Weights of a small GPT-style language model, trained from scratch on English Wikipedia.
Size: 3 heads of 128 (1 for keys and values), MLP 512 SwiGLU.
Architecture: rotary positions, no biases in attention or MLP, untied embeddings, capped logits.
Training: 613M tokens, 4701 steps.
Each number is 128 + 24 x the weight over its row's rms, rounded and kept within 0 to 255. Layers, rows and columns count from 0. Numbers have three digits each. The size before them is the row's rms in percent of the matrix's.

# down: layer 5 MLP down (transposed), 512x384, rms 0.162, rows 67-73, columns 0-127
# gate: layer 5 MLP gate, 512x384, rms 0.152, rows 68-74, columns 0-127
# up: layer 5 MLP up, 512x384, rms 0.166, rows 68-74, columns 0-127
down67 098:091119088140154105122122140144126130161180137140165123105142123120110121121133129124119113130110150112123097158143155095130106137112155154137151067110101089072127109140121101135119147088126110129081137135059092108118142113144093118137140142105088118099117142091068154093149098156117108108132138111180102103108114113125114130128108139113103099120127123121111111134114172143101136134086
gate68 098:131104147131098116121181144165184084158142150124110146100107142111118102134145133118098178138125087145145123143151168120113161125120109153135110149131115128119211137153123123154121104124146138151120083110119116126098116174169125156107169123145099083157093172151077090107119146145116109100152183080127079107110133125115086151134141117094134134121148134125158109117145112138137129076120
up68 102:166116141148095122125100135165158139113104125163103136100164121147105150112116103120126099127152128137109143112107109151143115117140152130116091106097091120168123148148146144100141101161099172124128117146112152123119144135125131153108122162145146148127106105101129138121107171067100140073105131120124108184089149179151108180109126122131158109131138102107098123090136137175127117105141
down68 101:165124125124156153143107156116123132107140108185172140138121103157183142136135129134115135137116122123124161141152146122133144155109123159162166149145129119131105145106129109160156125110077084124123120105128117142137119111166111122119106179123174087157119129121105160069109141100138155122153125112105143142116092113164109105113120115148137134151108138131181159116110108107105148125154
gate69 094:100087143141129074099110117116108125132114111181135116131158148151113117138039130142137139138169117145116142122134124130118110146148144147116094125155143113125133157102120131188105110128114124164134118154111164121127166189175146147127150140110128138135144143088107104102096090172130122125135061144123146134109130138090120148107122069139120138158119178118095102076152166127093116118139
up69 101:147088139139136120092106131151106098112129103125123053159158130114126130122158132135133091181111116162117137174118141154134179150142062136142123117143173118144097123081136144117081135127134145120088147119117161091141088138135173172123099186110145119131146157123120110101127120118134143169158172101125094136146101080103121135097132163151148113143157111127099144157142137128138117138101
down69 102:122132080159147124122117130098170114114086105096115162151157132141136163140123149125114157131136120166151144150106139179112129143145142173135114107086114130121129129134120128155142126111098119136113148135151148120126103096135129114143139069114158116106143140133116083168146110118160168122135099127105112114102113111150138132105131097149090123102134166109129124098158155109172118103184
gate70 094:103103114120102176142136129135081147133137113109064157098132100141171124178141128137103169108126152131109138132125111112152155104154167128091093134140132119154119153112139157132125150136095109130148107160126104142140117136099123130126079156140108133108095156118110100089148134141113110133116133113104128139159111100133108121119115101121100093151110118168091099116180129091155100151118
up70 102:141100144128120124134186080141140154094125122134122151134104094182119166171144129105136107173140150135151109106132113148120121114159138114120108094165138144134115123127113180158145121151120155131145133139180145143125120129109107125145137164134116147117125103121117110089106131166123108130128117124105143140156144104122105119109135111116128116096160127148124146117112140122130099185139
down70 106:110114102148072117155149107159096124115115138105128102111143155132123127133149119110144150158165107122139136121149146132153114110106169126116122148152103161148164121141151136090097099149141143138163122130144115094092135109123127139150151134122126093115130103131141097116102138110089131137161134144137126127151112140099161105134128163105177148155120154149107073118130111112098170136097
gate71 145:132095165125155166112179119134091146104122107121121124118119114148148152119119113096140130102105137089123124130122112154098130090135138131162119112129144163110120133118130160124147117142088120100093117113100127137148129086137121186107138133145132151150139114150121126072117145156150108136152139168152120120136123092121144165082097149140166147146090130106128154110139182145093145138164
up71 109:131128078113121115108154110118123076124146130146108170124086073139144133092127152119113152146135135130113165156125207143122103162120124094141110107141152103146149166133119159128170100105130128143134133109130140130105128134145134116138148126141100140134116123150110165159144181143165122138142120108115183132082147116098125092142091054118132151128084143152106072155156130145145134124140
down71 101:123138137142115127166109099121138143137116140137140132135110130133166155120113162098107119150134148126123109135123129106141185159155114152125187143106132110140125122087127081132137161147160137146124143121149098114137102144145124088135118128132129135120128144110130139158119149126095134134153137098099130137136153172168102107148162098160086104102155121107113146133087124137131131146108
gate72 104:108134137152144107167099130150090117126128115144145144107112107116173127131146127151105119131151130121095120145114132158071133144161111108146139139168137131157129142123174157130133089144066144162126096172114106130107125133112135118128106164173127111144131145123142139158122084124177119096150095088129134117135101120179128160078113136139151105156134114158148116125114144146117141117133
up72 097:127136102156077109127105094126131136087134137133158102157138150162114163126122120139127126119120135109118166136123119110074131150095149090171113132119128125143132130110147110129152085132126125114179123095105157088128149140138079162173114107115145080194135137151136128089107117141128152118140125111165096139134153144107145118129123106106108143172159141103114102128165149119139128098128
down72 102:122126176126194163112185119112109113117092123072128126120154105130107136156147106136158109127100138134142150126147100111124160130123156117135111153148104132118130088114116124144183109081114108123104150144142126122094104119158123158091145140104130167143120124136126118128138123157098165150151116092111126117082106067144170146155133098143143111148122129139122129160081077125099098134114
gate73 099:109151164190082085131073076154098149097110132143072157115115141145125138123117134149104126171121109136130094107124153146153149149112151156117141124145122123157127092118132144106097099118169159179113121134146119098132134120143133111097180114129135122151121141095160123130108147111069088158152124139198107193137156131115117132147161069162099121157116111106105159166072141136164125157167
up73 100:154113170111093127170110115124123147131135120086133126110112163099093155118159134163142139103134125141126126113175143168161135140179126127114141141153083122138099116139164140153119146111131138144126130170152151135145140142126146098161085153132125124141130128148139113126125140146151102119120088167145091112086151126134122127135153124115062161111083110130104122160120117131120102095162
down73 099:111112098119148119122115090136108134112118164147168183099105122113136118154177161145107123128199129160108093120113109164130140101106112102106120109143110113156138093142138159102150120158189110127129121143144135128142112100122142128113128153147130122163110126121130095112105161116103118170161123093155102086129147151125125132205112144094109110116130103107141095112109121109089129157098
gate74 102:116145124127132210142175079153090129160161130103145168125106093176145091108122131131161072152120144092136155139117179122133096111129130145113099099135115092133096140097145123089156131114113097129129142127141147100128125162158134130147106070156182124140133118116119133154125092139141129148150149125106133092136138128137087142127135113114165076110102103100143120100155145144116131133128
up74 099:139141134114143094137164085141137127119096151126146123143156101104160116135146131123112156148134140114122119143149134113133117137105152134147107124137107139123110139065168113136110128150118119142147145165110123124132118104131125167140116105142091114175102141126093150143087119152139159113158107129091112163135129126119131134107113114097165109121142171117186124161196122161146127140144